Weights of a small transformer language model.
Training: a variant of Muon for these matrices, 108M tokens.
Each number is 500 + 40 x the weight over its row's rms, rounded and kept within 0 to 999. Layers, rows and columns count from 0. Numbers have three digits each. The size before them is the row's rms in percent of the matrix's.

# layer 3 attention key, 64x64, rms 0.233, rows 0-63, columns 0-63
088:495457526528576550553517491515539487420490471470500503510502522500487549542521479486501477478486458505569505534532446497563494507420463546527541609469524449548548521550571558530549464542546456
081:502504547612570492523525497522524544430533468504477453502481504450539482519544507478528519505499449536610514522502481521535454504513435541480501524439475544510434531514546545561518524501498393
094:471532487566518559493460482530407471501539459541489464506480501410470511474527483467448529475519528493477456478485562510562503489533458430492475523513481527394474549474529566438498466411464491
107:496533536507471421546518441475513442531528482512508446566549504520562500531542531460517496461507444546573516579479497515501470500485442550597442518448507563505480473455559526484452484518506564
088:491537526448516473505409478500494509563524466531427463598420527487507445429501532457470474463528513509394549540511503472512500517435516516533479455481482515445528519433525528481510448479540456
123:488529508493480509436505552438503396499524544445570472519464583508460538503503571460515518495509550536462489483488498502482483507514586460508474473478552493459534511545470473576602526508563466
102:483443446485450484516586540536471448456485486486531481445522467495494490483449471524487565493476462501451497462525524496559567508444492505450478558572504484577485537531564478486511449594580481
100:460512527537476562479515480570518459500463472567513444524511515527458435414520519443536494502502436552430531507489456450480446500461542561520496461515542513457448513464524474461458409481517568
091:498451487474535501505463479497470495572431495482484497435411514567552491491468565571544512453520468478504484462431474526475479530541529516475488491458524495495602528500491500594428486494440559
110:513492494449429571480479493511482492526551552500494583470512474464488517460458531492506544521497445519426477439486474457448524430549533455429542454503401511406553488487458497506507525502544482
104:541450482487503394498479559507472470462521451525467526552463458535565572465477527463447459451466483406502462518595499463498502517518462498552499462511505508440481547456471503423533459506492483
115:497477438462535514488471458512591469553520505498452590471450513456459470464572417426509499510470530490532468532489501501494507505489541447545478483547428550475483472429398505516520476513487468
099:544474502504482501483470493589606569542519420482438501491576503524528507477516453505468452405463534484556509487525480490495508486524465485485564551467433510472469457501464416464509523483549491
102:560441456516533453522544469522498511501519566501506404567467498467479463508421492499469519546462443496500490494522409537583544517464498566464479520449470461540492502493604508527535509506509456
100:500563567529555509447451446478545533461475545553503463432511469530543498490473450466455515535501409574587490506471527523452503492460479477471487448501557515491575519503548573485499521508530551
106:464559452573492475479499447495494517505460506494498464530500623487420512533508494559561462534503566443467461508484477495477483578458476449483516476493534470557510473565554501469498495463415545
115:441577504535556502541625470521510464470437552551501487530492491443474536501476501537458479442594478516445511555445511500505461533505456504486443499537559485517511492532561497463465480451469531
105:489510534552574547482445540544480474537559462509479558465523528556520496544515526545496483489532467477505535457510521446462471466483440540476435438507541481544537523383433518545496480567459465
098:486508498488470448593503503558511454445487500474520479444472490494585568465468519569495532574460475438538466496468512547485414456523479534445486480536522539534513510529559589554482470522505477
094:490503549560485528475517489490481504489558542537517470542552515538524395533557572483512470507486499467499494573438486514533525486510378499415531489458488495487434480559517507526474477440560537
090:456499474492457511448493484471443505543474500458462559581542512509530535506547483578525491552458493473453599478537449506496518546590451516460532492504502416514474482539441530571472554525512493
117:441489479534551462584559491517516542467523525515515457482472523395488519561490517462580511548504431533495454550442458479504510423442480507534443490481524510536441548512540515444497468454502468
098:470518538452526492467559588524490482501528471487501487508519479528493482528596513558488497390576512529453515505468573499526483530522526464499565438551496513463441490440459465564500511543544558
096:495486475574465485457485482499529563506474451465533511459505514470546439547529498559464471468496532462485444538568541519494518503504468406499573433451453506489513498541518487471534604459410503
092:509513464533488454513557476490504480493503501485532543455558488443512462509474533508533503509467510395572478508477468566417527500539572529499479504564435484475447447602458446456501446496457481
087:454493477522528540457589479434452486427536532525431480514484484478573498460519410457487517495493494468605505472535543501561517463509464462496536566469473483494479512458569536427477496471502484
092:500501488522458477531475480442447492479500549516437485520500523453461502538495498398464468554515458422554401533460504592558453495465466534505534540522578507488556460524521503513530463466548507
106:525507468514486497464460540419482485512538499439525530472535548500495517484477431530476511535446547510503532532498522396508469526564570479416526433452458588514566509508495474483595504501519502
106:509459507512485509476467494515563546566464489425487490465511546406508526495621563511484495486461480479522531487479488434475582530532483524503507449485447464613479525492518512544449541465517496
090:426472453548493628475497502477506455499451447471573515498485540519507515543443516445463449469435428488464442449564468437515458501479486508448491453502539476491513538462529467484500482551506523
107:478493456516509478483536500451497543484456555505533505488458524566473528465489563506516559446460533515472481511518467537515601447481365446485469480468488456479431487498502547470503468479400519
088:511475583486511421520490476579517494527500462484473516580485440567518477485455549537445496473476516516400496515499504559454430468496509456458544493548507514495572515553459526469483497506408488
112:473492508526468519454492541515588560463500513466501569500460542516474556448542490560484451541538520466533519553440516539517508501439507504525516514605543439457471421451425510505468534460472527
118:505451509472504525493448567523473509454465519432520574480549444505511560466449529491471442495503580512443566485484422514459488553480585516487601524478531440496532497513472501494519488517547551
115:468537565527492562484400486492511494525521504447551546524465521560541462449483483534526528504567566532522554489472494485516524559531532541495448475521443475406540458551461533532555574491492494
089:560432466538539446520538460546505549519507499500505467528414497435411490564552478459520505471483474439517485506492517561556503484437422464469504524504524500528475527460547494598481469544523466
092:512475548424498540485452452487550530466468504478489534513434484454450430470430511466490497452477528516490518476561492510491529596541572517406563455435527476490484519554491506541552487523538462
115:500522492455447538534548484486559484536493487627516447573488578503545503477490445539526523516483498496543474556521493525544526534430526536436480450546479515589472501563504528469529460544512526
106:483531542448541631494530496501508542525484466546541527469522463555561491485534476491455479514535470533537466519404565446429539424530544460521523437545471496522474487536512499497459497545480507
104:470468467486463526442436555484471551491472537494439560473502518494469477462472452528539569497543541395519481462537428497466462480550539512452529529490522471471518524513471484597504534530409522
117:480559552537447514542504449493525473551456511617523488465589521519553494530574537484533575530541518514523523563500534532504546515523548546490494535462536482529514481507535521429449506439525542
097:472549492525529515496558488442464453518523499543535450500499476519490521459485508464524455470538432507456394450562568578495421471474496484500462456473492525565508520490544440496511475445548584
110:488534546507454570494483535398483526573531443495460497513514506492545553442510510452546557522551507547468518527523406482523490574556483545430541509541415504476451524490518509461495517491492467
091:516534435478435442491559480603521530544527531502577510480467579458513513480525516554460516479519570479465554527532519473499440532464518549484511494555498499449470515440438495527511461562525439
090:511486437548449489587509449474517495459477512582573460492568545470458529503489471497489468496507554503488528500550468480555513555438520538469487504517564530543491519601530554455478463447441472
100:528484492424494520450476486447497526525550513465515491537559501504461574482561414467517452450473526465497512450473493467528471525549556533560496524535484388474536466503474503567410473542470505
096:587505508464503489450479522438476426439498476456438571488543495501502446430495498487462494443534494505430481465515465487551550487536419427464514506528502439505476545492455481555539458549546502
088:494468476529453541508513497501479478430497499464478549471479491507520582475565522464415566490506541534442519521544434501475518514564553497448462511491552464532437492533475544524514550425396473
101:489509455470514503487495559539541480456500482455555505558440538503518526523479521357497476461533516485560496517448442519561545537492478471491495518467467519483525464458474502505513471476493353
123:458541453561469524505510468521385546484487520533526521461494573435494441558526499581509525521561489513494511564553474508492476511448486550469422522532526548513511468532562513457504499422467495
088:473537468484524462551544441466554521480481567442488465483486493493484580569536458473511508530420551537463495483486427520441526481500420436503438455509500559503479438516515516463566506491565490
097:503617487497516559505572469505449510506512529515591522510483520480533528505455513532502501527538492565497460519491488565505484521460451494538506507493520471563570548396474506566458513575563478
111:534504456469502428397453493397547476512502479494424532523521527464516441497508582457538455480498491458500477486463491497423447468482524520521539450445473513448567450494522484477483440460523493
084:514519503502391525549526547546480456494477501524494485479512574510552492555430539464426519542478519508463539494506529463497480512495473546428487437469425411484468516454484443491551566503456536
085:547455455492536485485439457484452530481524451568500513485497484571491460451480482407501507558524515455517520521460492542537543486483527518569465523466513458482531481434495519494477595470384449
089:468549516534432473537449469618491493505455520491526463525444483511481486506435481431528483512543562439473598486512565531490565539505495464498419474475452489450511553502487523501493511471555522
089:439446500452474491550483443496435522493481550477519489465538460498437453456492508489494543538482512566545493524519583574472500411461536460545501476489529488557541508535505498378532462472481484
099:510405518541541564459475538557476471511540478496522461566474500457524442517557541487499427449476447489515534480454510454531466549429508465478498519553561510593450530453547531499481548492504520
094:529493430464496479514494575553463487529485481488525500467490546419484518579516488609450437499529561528513505533514476554515527479457553492548529435524443514536478560510481530427533494496425483
105:465514500428437530468484530461529488515615485489474549464500553501507497451393500508440523488461558471478492462489518495568506532474534413544503421467539496473537503484494467468550513544487561
099:506486457558455469498554501513470536567525505528468505444544528433513540451491458511486571461503448547512539531474544458540516514446464523464439508532530494531403528473440442465485429453528565
094:509514415499483515467512448554473475528494455527486492496453502518509546560524538583463545495482504541463442516454500425562498515500459509563444539538476624531515489480534600493509484492534473
092:553503485487472496589505527555446511461489546499478483547467489521501543499526505511501476490515444518483528560624531508530485528507561519467454537436488516471535512521497609541598551477501443
085:561502473447545527480509482471491508492503479455546509460546447522559493458548463473543567551537485448504488439531450532461427516472540470542608505483486418453474479474487412552494509511487463